Weights of a small GPT-style language model, trained from scratch on English Wikipedia: biases.
Each number is 128 + 24 x the weight over the matrix's rms, rounded and kept within 0 to 255. Layers, rows and columns count from 0. Numbers have three digits each.

# layer 4 MLP up, 640x160, rms 0.143, rows 115-201, columns 80-159
119094176137154182158143101127116106143077087092133137133097131173131101131114136120110141110151116146103124087122111146114131153135100157143159126126124108129148081145114081122142132142107109061125100116106098091137104099180163133162142164
073165088167126096163177113125094137107167167128132117127148131151103136125114118150134186136065130117156085143152109182095145148099141114107110113142140125145168157116085155117131118088126179119154142144147125148128131134117088110090114173
181116122158128103140107146131119136114173120105129088132165116103148095124160126127128123133125123137117126132147132147114144167128181134094120127117128113121144143088136119161155120100097149153123125108179106138104147103140089113135107107
111127108130113148148170120128102104104167117075139096118129118113113132167076104108156132148084115107104163129165129147115102135115072125137079127158132127113181126096154148159127124177123159145113131167135121171113113124120118088137138128
119116141135110141092126109093061120131092126121098102119160150108144144116104108142114125137087117165123139116143098141114142128131106095086111159176167144154149146094113127142150146132110104133118143143147086111143143141140099150110143148
139140102140140072104136119133118162102055144147110142070085141135117127140129144125155098142129144117109139102117131138104092134120138124155138152135133109125088153115106103106143120122138113144140145120108116078139113118113149103104113151
145115121116100129129095143114127147141135144136137099127134166175149118112111142113153101126121134110153146140128149112136142118143127150169171149097134137154072131141114164116159135119146141150130123091113124108186119090098151183088115119
114119119092096157131100187137106132116147133114135133137149112144096161113161100132110113112168108109132132118164128094150119166140136119089150089083192107121100156137167077123161069120127123139105140113113100160164131131145181135118124122
114091131095108151089124163140090130162120111151164114152152119152137120121123089145128138146091079125080152159141112123125105147154096129143120126103110141136141129120177114088137150137100130159138148169123142089084134158117149117149173100
166122184130110171117111117113160146149116112113086146151157111130176106148116140136103162157123134139117146120137140121107104120126144130104131156129098130116124129153146044064112094156123116157089155158128118181173134128112115114142104113
133154129153112096164131134148176128109155095124152130155119077121115135130095101140163104112118129111113106190142149121154168133127165077106110142168117177154154120171156099162127108120149115138074085151085151153114113155135080113152135100
159109089134138104123091135147103148160144161144134105099158120113154144135139109095135161118143118121120114134137166138118086117129118170105106123147153158121177152122137128130116102168132134140152141154175108143102162134111173136131142154
094125140112131137114104091086128120162111119109162157151103113101123166145115138142110111150155151124117113144107111119089084128131152152135137140112140161085127114128120105115137094140120152135082152108148149141149160115136135130114124092
075157139146171105063108137156122133147114127138156156139079144092150139140111124143122143126107124148155099126108116090120145123126149155136132094101131112154147156097096120080149108150137156113129150115111142154130162108106124140104143136
113122110146145094134078174157117106162116135119118166128139131115126131135134143142123156184126107112109103128099164160132095182104105141170111125168091149159151178159088104135126146130112130177145087121101157097153131120098146155100130086
099134120146098093143119101130117127112144147125130141147145102114156126070152113134093119101114157153187140135146153116103128140152129147131148121148157145118106154169139098140120117137111176129067122121188166136100191140097083111126099127
156110115151168107136089126143147077142121139140177111077170152096092172082140167092152154142110144086125126138108128127101126149115141123147148088167140159133098151130166128112124129158135139113118153136120120161169155122104131157144143090
103106161139093173122168125100088127138129141138110140141111129099167152122113115159155131089103132143155125102102110142117102117145117122098133115131142151071130135137126151138123144073115080139117138104090145113122131106175131136139113074
172125106101100117094131117139109101143140122105097140164103085152135149121103135126129110164114101155143152134146135130085121164149128121148129088169170113127128132104154124094143122090112139121145136087162113134148137124134110112134112140
131108110137133107110167111090147140125147142087171115097100142139141108150147100162127149124073156118131142123096146122116153122098111141113122125101182151140141129140093119102156143146093128127144109140106147172073133079118151098131130106
098126123135141135141160102111124162155130128079138153137124147147127156124105128135137167132161106112118151160096080121173073153124086106153155108148159107135176106136169131106122156139098127110136141168103122138140165139161072120108133135
188116138162097166159136145155130150118145110113131112109156113190112132128129087125121116087119115105130133119102080117125109171104165104142150084175121124171152122154107140105145113158096101130093136115121185127129138101128097115129142111
154183123160124145120133148143148099099167131142136109094150108081129144111127111089109138148108145137148139139113132134146115107111125087139111135149152159129146144165117089132132061129106142163162105123132138137159105170135092111119056133
103153136132137146125088137156124137151083128127125103149093134103124120120177141160103140143137117122131141112138126157105150114108121150174088106120147144128148160156137134090133126164150170104125132113104081064126138147146087114133154106
116112123125134123159108091128118099123129144114188092077156126125116082136140109120144118157116141134154114132159158130121123116123154148130128107143118143171119097098106132104154087100123115139170137133141128115106117081138154135118130135
092125109106107081111085079143143166135127158135140112116101119103098176096135166133133130160134139090174064124137162178155124167130137129105122137126125127153118147146131134126121145062128141155108107112112129144175142118109108149126135122
116144161123143156147082117138158123173112138136143106128131135110119069127128124095151154137105164103136126115122157181132148081138137087078149112130132113155156132143088074128129130128111136167154136112092137101128142120115148138113147164
110107136144100130160123143107100119128137093178110146099156118123133118135153170159120105128132117140140117126127143168121104175105118140197136088141122195139115126131120144162099116106120168119113085097123108131101106139153126118151150116
119124147103047134146114151159089108134128134109147138119116162115125170106123112158106101143152129127148131123109135142162089100128178123163103118094161124093130131186142069163157166133116175123089152091097112167151144125138128138131104124
086105119102152148122118116127132157170129121141160124125126161121115127148143138136168124108146082117099178121099128163144102141085105108148118097143138105124143145138117096140160127090133136178117085124093118131111151122160126133137061131
137066142148150180122093132126129157150158123109135159137116088161099117164117128120114144100150088116149103137181104140125116124153169104136120111158141130138109108115104116211100117138121121144110117089145157167156132109127115086094122153
131102102097084145123147095137118136119121130102148117156119118109145129166114162138157168088144117129140115156095135154163091136111125145094079151142113095148137157097118117095091149120116100145134156127128159147154069088121160132181124106
098117130118095144155110154138123104118134116110123122162138114152064115135159164154145153171137135140121135179156132123125086141154111100163134118145120191114105126105158118165099115173127158127145063100184159146144091147095119095111141115
135088102125095186121161127144093172122119158109117158164094088137116129148131164127141131114141108166091085137118131115118140120175101147127122105166137119100159167108158132161098100104107155136148100130095115099132126122097121148117117099
145103130113129118159121145123124131149132112121158116152148136135119116137124116106137117165114094111151121126134153103118122118141080102149114124140112142128103138094137147168136145133131160135115088130095119116108134129161092140159131121
099176100143159134119126168085120163150129130128163160140155126166134124121166126118114187133109124119104097144152130133147121090142050100092148113086114148155147149136139155095115142198093094124103081114095148106099150162156043134101149137
075153161100164122113120108087128137132121081114110125167170104150170133112157114152107072090106150136139171115144146134143192128119114133097132114129113066123146111154106170121137116137122155115116142122116160125141157084169117154114161116
133138116096098118144159144135106136151153125146123103114127148099165159147161085142133169145128131128119117127103155133135085168087103148122153133094114123146173138082166093117093135132107101097160061103124138123155134108132172127159091149
083131098129141152150078145120140104143140126134177077144171096147078133139127102168138109119107111067162127155115127127101155158156109134143086127171128141111151138129123129156139176153158103130092139145130104164129128148129115165110131153
091146144124112101131120130138124124127099126095157110130123127099168131147173151115133115121139143114139125117158128138117130137104079133115103123159103136112153100145119140149126110160156115140119127150131122129074148124117103110105112106
125154103177104127162158126159092130123121138130195117164131152123143158124103130122144163117126134135141121123136138126133140129121081104176085137150133136114131175122117156127139131107173125063114088157117143132145143148148096127108098079
113176095146113149097113096075094123165097141118161114119115141081157129113141143100121132106084130119122109118094146165151128097140101150097112131099165133166102132130142158121156117117090127110124136127097125149147143133125090171115135112
182075153114118107135129117104160119112102123148117095070129110119153136150126101087158127162116116110161171138114078115095114112090162099157101114090114140129110127148151146082145144120100133128192103120151105140109128137110138134145119126
156141115108128133091145119131075109166144175142098120148131157123151121139145152121139094106117131144186139143112137146116146084124134134126152113124161102087102123091093124118096153112120128104094132111180076107177134138110150163139145114
126141126102155120107132104148157164128177142145135130128113127092125125141131095055126108139116113165134161150118111117123126154120114146146115148134115122132106130126103130071140193161144148126080155090146136126096102138100162097132142119
118166149125118118160178129126117113115154121095126100135112170120104150124121139135169162109112119122132143072127096128085067139143111105128171158151156101153128123143134128162104121144124086139146125071127147142089130126121115140116111150
116126139127140118120125139105121134094145143105090183135117126112098087146068107165135124114099174146111127111117122108153148134167124135106111140121114128138132094155118105175130137117137118107123112124110183113139114098159163099171093177
135159106166131089109138179116113135105146140164169113154105117130146163110129088125131140125122160128114145141104139112124116135149118149115168125150154123142098153113158091176149170133116173141108109121139152161191125101151067116109160161
139181164082153100164102092177130141135113147116147088098151125102138105140123094115148163103129123133070103126108139083110121140135113153174113157096149102106178106136112112080155163134100127114124125106122149146108108115135152187132106176
132144104168146104152141165155125180129115103118082135172147150063111140139151118150121142107116132118103094146125160124130093113099122094121119117172115088125144138088141109132118116150141132101156138092129127128134109120188092125147123123
147137098164110113144129147141157148138128140089121172096146131123086137156130127135100118126138160105123145142093130099147115139114091159125124107095095121134130146141166153166105162132155146091146107120125171169130171101142088078121150143
122120171134146151154128132147099120135152130132162111114160171182166148108138137132144193096125143152096113111105136108106099137121149125132147107162173147101130148132169098150133104115143119120140121126127139141122098137137084105120120133
109146128123132126104117162117084126127123118129144127166109101127133133163106146132101133142094136153085144136101113143156118153091131134112154100125141124081122160110105118136148148108185109187113113132147107130143132150111092155129095097
155105115134134138137093143109117136132112115146073142131124103110114112148116147139167127133129073070108147100139119091133143127133135146166135106131113140144141132109091160099110165128147133129171151132073128083158106108112134157112124136
097123087133144137102103147107109144126144155140107136100148119136135172148118136142135133140105127122150092123118157118131088128142105117163147125114121153128139118121091172110129165115157145171145134118121139102153140123173120188105116129
134138088125160129079107115128105118126141158107136118089125159092153093141102121101129123143117092119186127128088177098112117114140140130125134146130118161150131180145118123110124089118150140184124122126107116090085132150137108160074146151
114130080102095122104098144134157174135146090138130129118110114133174128126097140121125153100125098116097176111101155101154149095132085167156117147092114112119115126139134117143099131097086106095114087132150095125119183154117170125117130087
144125153121146119111146131103121179158111123094141104149111144122099084140117125148156130085091070129119178118111112134105143140079127115119095101147145099173129155140143130111128132117156138165151158122116125123094134129128129121102133146
106109164118123127092128115106173100137183114142086121131112135160085144123136088058136148107110125129095078136143106111113137126121118114154099127081107137172138082126155122121135143139082104130108101116107108153159147096126121111135138141
079135141163111165116104130128062122144130128151132111140137166138131156116129103120143127102147153098128087140153090150116084141111134145117164090136175152120148096080119138164099174118146126120145098124191127148114110128144109118132153109
146108134076126141123141140122113113160091075134143132147155126159112128118108150122141132126140129138094159133146151165156155117172127120130154109117126118145185096145077149117176134131113160105119108091132095162105120138092111146106150125
122139114109138137121129107200156138111159113134128136116143134113160135126130109118147125148114187136166134099083150103135144071126160143128191118134134144153178134157140150121120150157153112114111131116146128118142141116114139096121098137
095107150118100086097144112088156139132140120137085123141094129149139114129143130160143115112130127126163115162149148116099163130156135106127151097158136103146134149155145111181149131093127166099107138114115134124097148157147102097111114127
134135136101113168116117151120098144131140118202144174165171123147100108101132140114078136115125132101124144137139151158113156114157150105150129118105109167135136146065146093114128124129115130107095134074106127129112142128138136142128153118
155099134109157111149131133141137099134134158175146167134100113158173111078128121128117125112136147124114134135101120097134086126172139130134155140117143134138142159096127114102128131123147105115101098144153125125121129121127125197159115114
122108111142140170133099097161115154130091117109133129128157144154154129128147151139123117096089112169147105100164107121135122151109130061154112108107159144127169101120100148175093148163195101092124115117150146101148153129145165112067092106
146187116096163121163136098116154145148149123150114121161141153106121097110096136126125137069128144124098134137129097134125087156151135118099193122089140125133160164134106115149150160133152106191179134181123136116146143169127112169132098114
127178136108151120108131146094138160108111128136140127103080162108154150121141140133133094092155122136070161141131114130168115119119093179175140133133095105152132092142127164134112132124085124150116155091102164110100119089177140111136171121
096144120127106148162108102102086116140093154107161072057145135120110131152134142098085132121147106115145111166115129154091114135166122176169163089107123146158136089114129150089147144159113117130138146095134109120152126164161126170123179157
147085116141118074143164124078133090121131173151122139179140116118131118162122129171104128127119136148130167148133133106150099160178141142146072099102127182173123119125129148145134129137156180125139144109102118106144043158124095111118120112
142137168128135160087126140153082098108109163153080139125127111119170118151136123159176123191113139135123131114104132144126120085128124146123146106132125130143130134154125147132159179176116129165101126130128126130118113083130102158131158130
161163129136130143147142124142149083109165136117146093099129111096137139091156087068137126144078101134135111147099159079122136126151125160102106093147155108106139116117133143121180100136138119128131130132143141148188146092139140143139090157
130103148157124142103101097150112128093113098124124147118066152127132092128136123131171153177121141139164082114140115146106087111111120118138125128119107147178117106163163132128094113131102150085101112114155101125149131057147131129161139128
155138116130111126105106130126121148134094150095157150090092187098139128143165176142131125171167122127148136145182120132124087130103142172168115110124098157121099137089111123132170122164151149093163123118120128129152127128087114143114122106
143131131064164108162133129095114122124143109117135099137084156093099150147149156165123095079135141135134127112145138143131095087114133167146155145135127098124123114100174131176114195136144120109161139113121161122150192140134124122160133145
159114155091134099090123123121139104163139117127130155110108088115088146094139113113140105137163157129104137102106146129159147133146131147127113117159182121152122158142153128127117109110114143147133089137169119078129122127111154140117101112
130108149134129135135133135117141130136130114124138146125125101110109104142121097112102139119152133163131136086134163094118177150112148180099139146107113114075126121117113094130133126155111126162100139119135126102119163119144145118099125161
129122123104126132120120114145112120152148114119164135127107147143087105145107117114105080109130173132140141106081154162137109118111154081132141177121121121157131118113114121148159191162169143084093148097095160133121114108156135132157146120
150174145121142132136108167163094121151130130087159176128111078142143113107104168139108128097135108132108131064124120159123148106130134137137099134130117134132147131102072123137150124108118109095102148106153101132131077074089126140136125139
133092140130151151157113162109110116153176154175104130132180137120113097135139075138127143084192105152085135097157112118101076146136139089141137136155095139116116092115144094130098158149165120152137127106134142151119128130104123118138169121
129130131114113094135181146120084074145153157140144151116083112104133119147112157154092142168109140171086131134175128162124158110130103126126135148097130127120111166134150168177135121073130149113116121131096126143144130143153146128119111068
119098149110108093138119122133106110116147147112143139107139114154146106146145097123125098143166180139127097215152120142171122117123089081174098175107135126133147125132114094146128090136135137139083147145072140127161124144102113126112133130
123106148151174130154179147120121133079128163124135166159159117154139149124098110151122136128111147109139118102135111175125188107129136137100076144148124131128135152124123082127107134115132117122111148125117135107086092124136132074128170085
173137108120082124134137091133149116115140146122160164141098141131131152144178129129123155079131138151147102124116140169139131126101129134138121092128153123120118139140147165135134163088109141108129134092134105108130076170085132147151176102
101147098153112107137115110119127156156123119129079132130149119111118106112116121106106104153136128088109124156179152127173111101124125115154162146102142088122129120139088135155182148148108168103113144110118109153134146110138081107106136085
145107161110132118145116111106107109187101122153129133116114109149119095140127104137164122108111142148106119122148166127139127134161108085136167131183120086142107141117153151163118136145132131191129104107129151099089152148114112120136142128
118125124088137110121157092148159196091093120100090126103151184120129120134106121111183171104125116138111097129118125135131135107114134142136137107130138100133123121151132151124122148153153153186118150105110106135133123111123156100103103110
# layer 4 MLP down (transposed), 640x160, rms 0.0387, rows 115-200, columns 80-159
149146127113139125132137151156148125160156192145151146159098162130092117116196143161151101163182045126120099132097122130140110159130120141106153099112101157094094145107107103155154098117117088168142160098120117139149158104129151139126081156
166103142099133144108134148117155096138116119120156161157148133101167092119144121102110113163156101151110117127111117067129075108150127158155118133144118154080119120163160129148133134107159119116153129115114119155156106131151112152171117114
096132118159124123164163137121114149103086123119159119165119120175154091134128121115153132130112105119142099118100112117120065105142126124109151145110100144127139139152134133132116114136142095128153143112107174133130138162108151143134138147
131150096097140102104163125151161159142098169165118151152118149152148106087152137140138124128134141093157096166133129104137135107121171118169139116133112150126113139122108113102134151127146158126104119089115125126073129113118133103081124125
129144148171122100153140143128132177138139119122147106119173133111129092079165163137167100156161141169111174144115120088166168081137163151148093121096139142136105153147137126096116109092155145166104156118114150097129126137111123141145151144
120072138131107127101130113125126122137149153160137129168100125102109133122178090159114151104172102099136122129121138139149150141126158138122095113123121102138177065137170154121136169132097144101108155116104139148144126130116100129105148107
102134140135155144120123126107114126111144119158177114145169117081099152166164118155146120158130151109142139148092101144143123120110150126109085142139108115081167168153161126121110104134128109134093151170114149135090111097135138112155135145
151129121172131163104075130155135134099140107136121081149154092099108116166159154124145140127109109141114130097158147120162102111140089113168162151155102136044118120137166122118126156103151107091165154132142168125119150139143097162133121131
111152123170121106178143102163150123121150127122147191105142079142161160155124174134141132146096148118098128131136173146077138175140129116108178111088122121143089132151126126164167120127146098103165148102131133122131170113119136094086110107
117135116101162120097149125127138129148130115164161082141095108139118141143156123129133080129132130114119118120120111126143123134140162142117130093166142168166129192113102144173136100118126126121129129129118092102109137157136105108112157147
154132106118137159085124091147117121136108161134064101119142126118145127125134132119085156146133093135101142111157150124115083081135103176123104125086125112125099142125160120110152185119153157086166153147124106088109108139135158191124144145
102137123112125106124112178159115129139116131172153138100105133130128094163134172131141130149150147151151157101084088116090113142182129112107117110142111126122123098135097137121157140138109100103142137103125141132124107170134150159140142105
130083133145137109140132151117158143128118149118092132158152144162104075113146159112119107090099142123128174134128138112139108148156177125140105137157107127137130109104106144128150131156137127147120112128099134139144120140139099083120092129
129094136147115126150122115092122123131144100112116139081160137137133129115122171135160132129119097118117164165126118096151082110131125108136108107141141145107130124178182152131080153113157102152140105124143114146150087127107126141125104140
169108126100135175115181105102176145063130167132130127147113113135122147134124112090105115091173172135153145121124114130134123085141143150084157094132127110102076113094146131133099113136146122105097153138109096135109115125146127106107109162
157115129109145109132150128114132139135129115153117108117131127159122097125119087154122122087106140092109132151131088092123099111124123126117127149104119146119134113142137107094097159125115093134175126135122086116128092134146136109149132124
149124129106103136130096165124134188129118162153117122172106137125168089160106092117096152118106133125097129114148132094146099124107109134134152152111103105132137118130087112102147118119119103157151135080150156158093138138093136136117140173
108145102131170113140099163130144096156113143120099135100166125146091088102130198127164108119097129131128125154145134115160159148078180156154107125126125128150102077145127096112147093129129199111149099127125133120134121152099091136130120181
094158146111139125108144133140112142157145143154145128128107152106110104124117140149152138117126130172120138150137125122138074126108118137134126171095106152116107122125139165157133132113107121108120122177144120102087120158140098122109149122
158125141148118107114106126164093149152106129158096101186127110117116189109159123124105119115111125149138159132126133150091157108141143115100137121101063121121181102172133159134107107118156137122142150138153139118124147154145129132121133140
121136129157132119124152132113128120118138112182156129125136122139099127172136098101113155178118152115145106124155142125106189100158147147113119169108076166120122158102116087155114159134146100117102140077131151117152094135096153130131130139
121161152112149102104098067121132104135093094156133132148175145154113105119099097111052215142145156120105108144125169130120101158146097171131144162131146134127126157112169103129162161097156154118187117129132110146147092148136190131147151150
140133121124096130105111159179151133129126117096141131145120140153133144137121128095150136139144111112088120102106167098139132135144116108125130174099159108107113066087127151148129143092085165131099153150149157135168113125140169110137109169
146100133152122135115119139100132141101191144135134130141161121144134128108090112109151093144130135117114136142147121132158114120148140115143122126130119091099077110125145127196135135046153103112146165104134125134108133097116136127094098126
116152147126111114096150133131136127128125125125107142140085163126119158128113113135123126103130118141106167111119140137141120138148107100134136138124109105117141161125125144139118174158142133144111106161103152151123113147159093138141118128
159148148118183090133150095122107166127102143144130077118093111139115129164121145107142135122139114159126125161162119102087121088140166153126146098149122130134178125111105126113163109151127105119076098092108156130109114097118169107104145117
139117149141142062121128173109120123148111171111114138096090127130100149183137107153123125134087083138130124155126134092131135181105126171176122144163109146100121125138141152161137150098128160103126171108125092097117119108091143097159107098
108112154123128126120121125131120142121092126081118096075140117113138160116075165138166128184171131108152125144110119100144117113151115134129096144144130104074126110138155137118132167082106065133114109132131118165127084141181159112157090113
118105148153067162124174136146103105147092194107162150119178139112142153076132065117139135133121122135100186133153144135141124079078122155093137130104131142217099142109116159143089151148141176148121138197119144080131102123099131130105151114
124119136151145138102154170111193096135155131107084139136127140131141152124114124108129117117120121116170100130132138109085065118143129139121086156140147106149108143079126137171102103190161079093142127135133128158141157135115117121126064145
103183095145111087103146131124133077130118139079097114127141103129130108107137114146144121143119111154146141135129142115129122127114103117124153116101121135097166114141191150098159119120146123099134128160133092101140140155165174107127151133
133146161110168102146125152116174114166141121156088101093120113133119118090140115142122089149116132148104131103157107119102138136151115111145186120121131146102127098150087142148163108135119143120136083133110109128098176108166071140100123137
134123173155132095110136129106124109141096108125146202115100137094180169130151150141139095119122168139085120109120080161137094098088111194119142131155089102110128107166136131120111140116120113111141159169137113123103158116099188139107165095
123164121145172136137123101137150074134082102079123174111148208125132152091132128102142166125112088103113164120123180167145166099124146158142103167115090144111135083153114142135112136119134138167138143128131148150112128145105146150110114153
105128165100141141118144153155152097132101109114107147122112175106161103144127104132129134133156119142126153129121091115104138142158154157099157143138125152150130128134159148109120114104139084148175177128164132113154126132082172129117107085
104157160122136148091132139125112105132120168152099157143095142114140159116137112152117096143150126109123127114079151105131149163093158104145127109130124134124135125071113127113111137148161162108103127086166134137091116122116115156173104151
133148113164118185144164128161103119129135165143146127097086149093084135136099117121120120098140138099106100145127145133153109073101174162131131109115115160124153128089114148124133152142179147175137118123133107091144129125126177121101119117
156133138159107144135144152093146147105122070128098154104132104123121127135177147129157061099141111071118136148119111109121212103164108168124116150155135108157116149115143196107135123120124093108128148117100138104170171140077135131093155086
147150109095126117134181146144134151142120108101100125127108146101115104115112134110143147113122173172071139097155157115109120114082104112130174135101087112116135110151136105141132162120121138124162126117130165137100126131160124111127141093
146126122117138132121144152137133169161133130137131130131125147164100147136098139157086157135091132135106127135125132134132134129165172118132161110150130125160098135117119106120121133129105101142107116117110132129138119165130108147145132116
124098142133151147097112110103137131145104089117103148123108148120127106157207142164126081133153116144137127102117110116133117126118132110091129098139132150145170165143121113144141110134150116164158130138077127139088152106105135118119125176
134116140112158144167127137137138128115133108086112119130099160148132135138127145184148080131102115091129148086118130138113127131095140123123107131105123145074120144137130119108155109068167157106148172116112099079085150110145148157085159095
124143120127129170142166131138159108101126131119198130142153111175146128124148167145141134116156128156130099105143123140135154139109122126125190128119115142124150131101125106115111164154137167160140130105131131167142081148112119107092118133
093144112158140126161075115115175148123110085115136140122138121146158142145144101113126143118120153121102107134152088140090148146139108107164117180128125110148121114163146137101144101084165148156179131142102166115122090166133097114144146142
147137112166099137162132186130150072080096118144106143123118149145130125116130117129142151125116137130134107152110135122143146122121128139095108139168127114106129131137143155148124068117124080149154146127126099155160160089136112162123114148
153157109140151161119149149177166115131138135135114101149126108139102108161101133167107109132129117118131093161117143098110140132122127115126101120136107148116126161154137123094110138132113145122127163154143122134147134155084106133119124106
146131086076135128133100146153107125168123122136172157176132176131129117128144133139123131118121117156163124155164166110147139120081115150130162102107125124151142177124143075077157135138136171175152137162104132141112107159117107124150089144
131143131094158123155135146108118158144157089106115145179100160074144116134133150112132139139111141183152091154128090137114113077150130119144159127157071099121150147148083143109142146154127158113142137155103113088105137158114097127158137139
137084129160144175119130162100122117152153110153122110125089123138073143133155121102115094116106106147146126117122143153146178150117138131145154076157110135162133141129103131131095101100117129089126151129143110112126148106104118076160121131
116118125128089147126126110103105109158104160146144122112111122160173159114128137122116123141132146155111124135136136129118159136151134155129137135101148153120099136148100149119176128141082138138127107142110118120151146141097141072133129133
095134165117154154100108096171133130138092107130117152122129071143152123100115120153126141134125149149103155114158114093127103108133151108143120150143139119158149131135094106123084157120113136185144138122089137138086135155177139143205163118
146101140127131139139085113164141145135103078111125160100124099143120095082122129109109118166115128169147122086188108170115089089104133166135123143107173130130126148117135129123151133158128156159132133149127106128121134130144130122150121135
107121114124149109129146131157144113137128118144089128131113133147129104126094132160131153133096109135119145154098173103157121162148133149088108136129134081085095163098114160157097141108149100113154159121160085115122131174126139151101145136
117114138161147104128084116157096130136136132110145128067142144174143113142179158128081141117157134139176103131140091160079119098140161061130073117133125101111107123167149117125159111147099112131156111150146135204109122151110139110124132110
143141123108109121117126108131143128106120135135149147163141155124137130125111137124092136114141108096100132132124129095109166120128115100125101114130102105090156166128139105143110172156138136073138150105124095145118103157082122132119101150
089186140155131136181116155136201116133127074162173152132156083145131147132153140130139159129136123107125121124123146157085132153134142118125167187127150150128101119139105164130140169125115123080117115162150158143127121102111146104156117123
128163135167136132098164129143136086142128140113139158152138142075143093128122136141145117139141148118127102102165136112095131154123141096110108171101138161157128170111127133117148106141135183177149108153109114180101073144125147110107112128
129126106156134132144124149129105107094106128155109147134139101135134144138105122091124126169141175110105138115124138135148125126140122137111158163097118150066128136168116148159143106118102146114109104134148097132136124109113100146125138136
144130088138100150124115195190113184137095156130132122123117136134141126095109138183101089138123145119158140146102154177101103111128143143131113132080116116115155134077082159167123105171154163113132118119131109077146138108107135116133103133
106130148101150110150083089143184106158126082159142106095129111127143108091117168130122133130117103184174145086192129163105087128158125119169109110120095131096102153099108105085120143122139109141106146114132170118124088170143138145134125108
158129116150099148098154157137132177095109146144090115114131113135139150152134117153099142129127076148144092132128101092099169158106136118126152075137113127135103099121145143117088105112142162133132139120136156114159132122147145114179095113
128151169121149145111133158074123094134079130119120140115143149106108098145169147160081138138105119138160130103142114131142121153153094095116080126135187104100118123091134080102147097106084166152128119122143139157136117149123105168135134157
154121086112120152099129094139122136092175149142092115131154160127139156144124151128125108147106128156139172110104107151147105099139145146091125153108131156117132124153169124120142154119055157113100103173123110147106053099159151142139114107
162124113162128164117100102119102174102104158129094147116093106113167174115103150125096119119130128154105143145094131142113148182062102134130163123177125121133087124123156139152118116092133133102153111147169116104125143094057144143113177083
116130132149100123104115144145073115168140113119116137125068158117128161156115136131138096164105151121102142116134115107140120161123122123134127093160117092128166131111135122124126110127106104120131139147119093128119115201136101094128135147
118135125095108147162159150098105112125161118124094142133086124128119102144138123142164152140141147102138124155136140120107095117127151206114150102143115132152093168109120112088188126098085137134095139111091090126113111152149123130156152139
139094136147116122120133129161120116177119193175130151136115122124164129117173120116149129127124139142113094134153132092100096078083130170123100145181076147140087092131143167108186096124140142097107122107114081132110157138134141106109156102
136111125146101157191117123120129072112184128103119176141144070138090162147120103138140132145081115092138101095141186125153147116123127135110130144084137122126123146092120121139158134116146154150098136125169137151132139151100146155140127132
128133119093142136140151114132143121126111151110149168136137163101140167115168123124104146135141134114083165134181136108118125111153135134134143128093152113126170158114148087108132119145118164132130129118121181151105072093153136135091134055
164170110113119134112116140131090144132143087120124109091155079124083152154128105147146132129128137134136098123103135162111154103077163142179144118153095115164115181133119136113101102137098060110143133162134172124122156162157179146141136147
103117109164162091143147114128147143139129142109171144166109150093097120109094139117108152109157060119124145102128142112120141110114167103104112152121095115088137116108111127093128111095129166123165125132132109138173126179140156078102090149
088108181159113087104148146095117131130088138108096135152095127166124149159145144178138144096144143110104161127183156149142095138118142155150123109108104116096133133107129113150145122121099129122157122129126093082104133124149110130098143102
102119136140090152166142164168110144164128127169154109126105183120107133076135136135114086147122119114154161130119132133115134101148134167142184139121108137113127082086186112132140086090142098138165121113115162118122081065151155144106147133
124111123168154088120128144136110130135123128155111118153129093171088112147139133116119120097111114122116087128129124124154156143116110120104113073161166121155154133150182161148111153118137115128122111122145089147116145130141108114140115112
114122145145122161134154092140148087118138168104136136124130130123149115107119087098109148168116106154105120160106128140151168141128137126119082091113116138123171125147129139088150082108126137166124108112183104106162127076076128133092096107
133151110135101134110130142181142083104132118110121133091137088153135135153081119151108132158133102172157136105153131109125143117130141200163108096133136114092122123092153111143109131108121155116154125143113128171174142156100136146136106124
114137075120119119102126128098131110154141145158126156122145130174142126118127114114130109092112102074112107126159101120101126126164132133100193111109159140129156129095110133117135106107150102150130108133168156163120113122157141137152127121
142117136137127124129100148133135106082103137131122140153132096150182163172159152113155121156142150153112122150154078103123164114100104122129125151126142162111103105136155133147108090085103071157109105162133130116126144132115120116102174133
126102114174129113133124129132133168103109133126124118122112148150128125170101144130167109153138144150160135141147109139168178133152105116101131119144119131150117130121200109117149105133084112139159098131079144137099124175125107115095142141
187113098151113121106141167137140118138146116098088099127213125174099122148106110121164080150119167152149154109161147131144098151122135122130152133092142092150139140123168135124098093150160108134137111151065160102166145100143138096086077142
148102120139139159157099113133146146139122090156145137108129129119151149160136161142168148112141134094128103096123110104161087136085084124163136167140139143126155064140089070134097092132157133102138114097162136103136124141128100144137152147
167158136102105118101133081177127119130153140122110119138090105112109125148094142128142142080136103108169162115135106120128125126113122131089191152109157129162114140134069120139089151150102110154153133108111135116122097142128083115115102135
137146145082139113094084116175139093146105105109126116137094111107117097125128128144104136138123171144106133152117125089135135097154121146108137171137185161132144160119151188157178099170137118146068141115128130118121088099135106143140116179
130102107136159155125147153128101168128159159130108129145125164124116101091114106106108134177100111098115113148112100088122105100108137137111138121135118100140095104107134168164120092150167100113104160131081132120102176087137133117086139098
161113169132162122114123126185120151101095151117106129102119138155136159145121087087110117110114148164114107159139102145070123170127161143132131135120121107145095161125124113134129117155162141146140172094171125079127137152137158121094136180
119131142132137127111173115148128138111146138085122143142117167092141151120091183109154123137121118100119140148136122135119135157133176152129129121127124126133174096104126138095116128105148149095182172137129088126164104130111127139133094112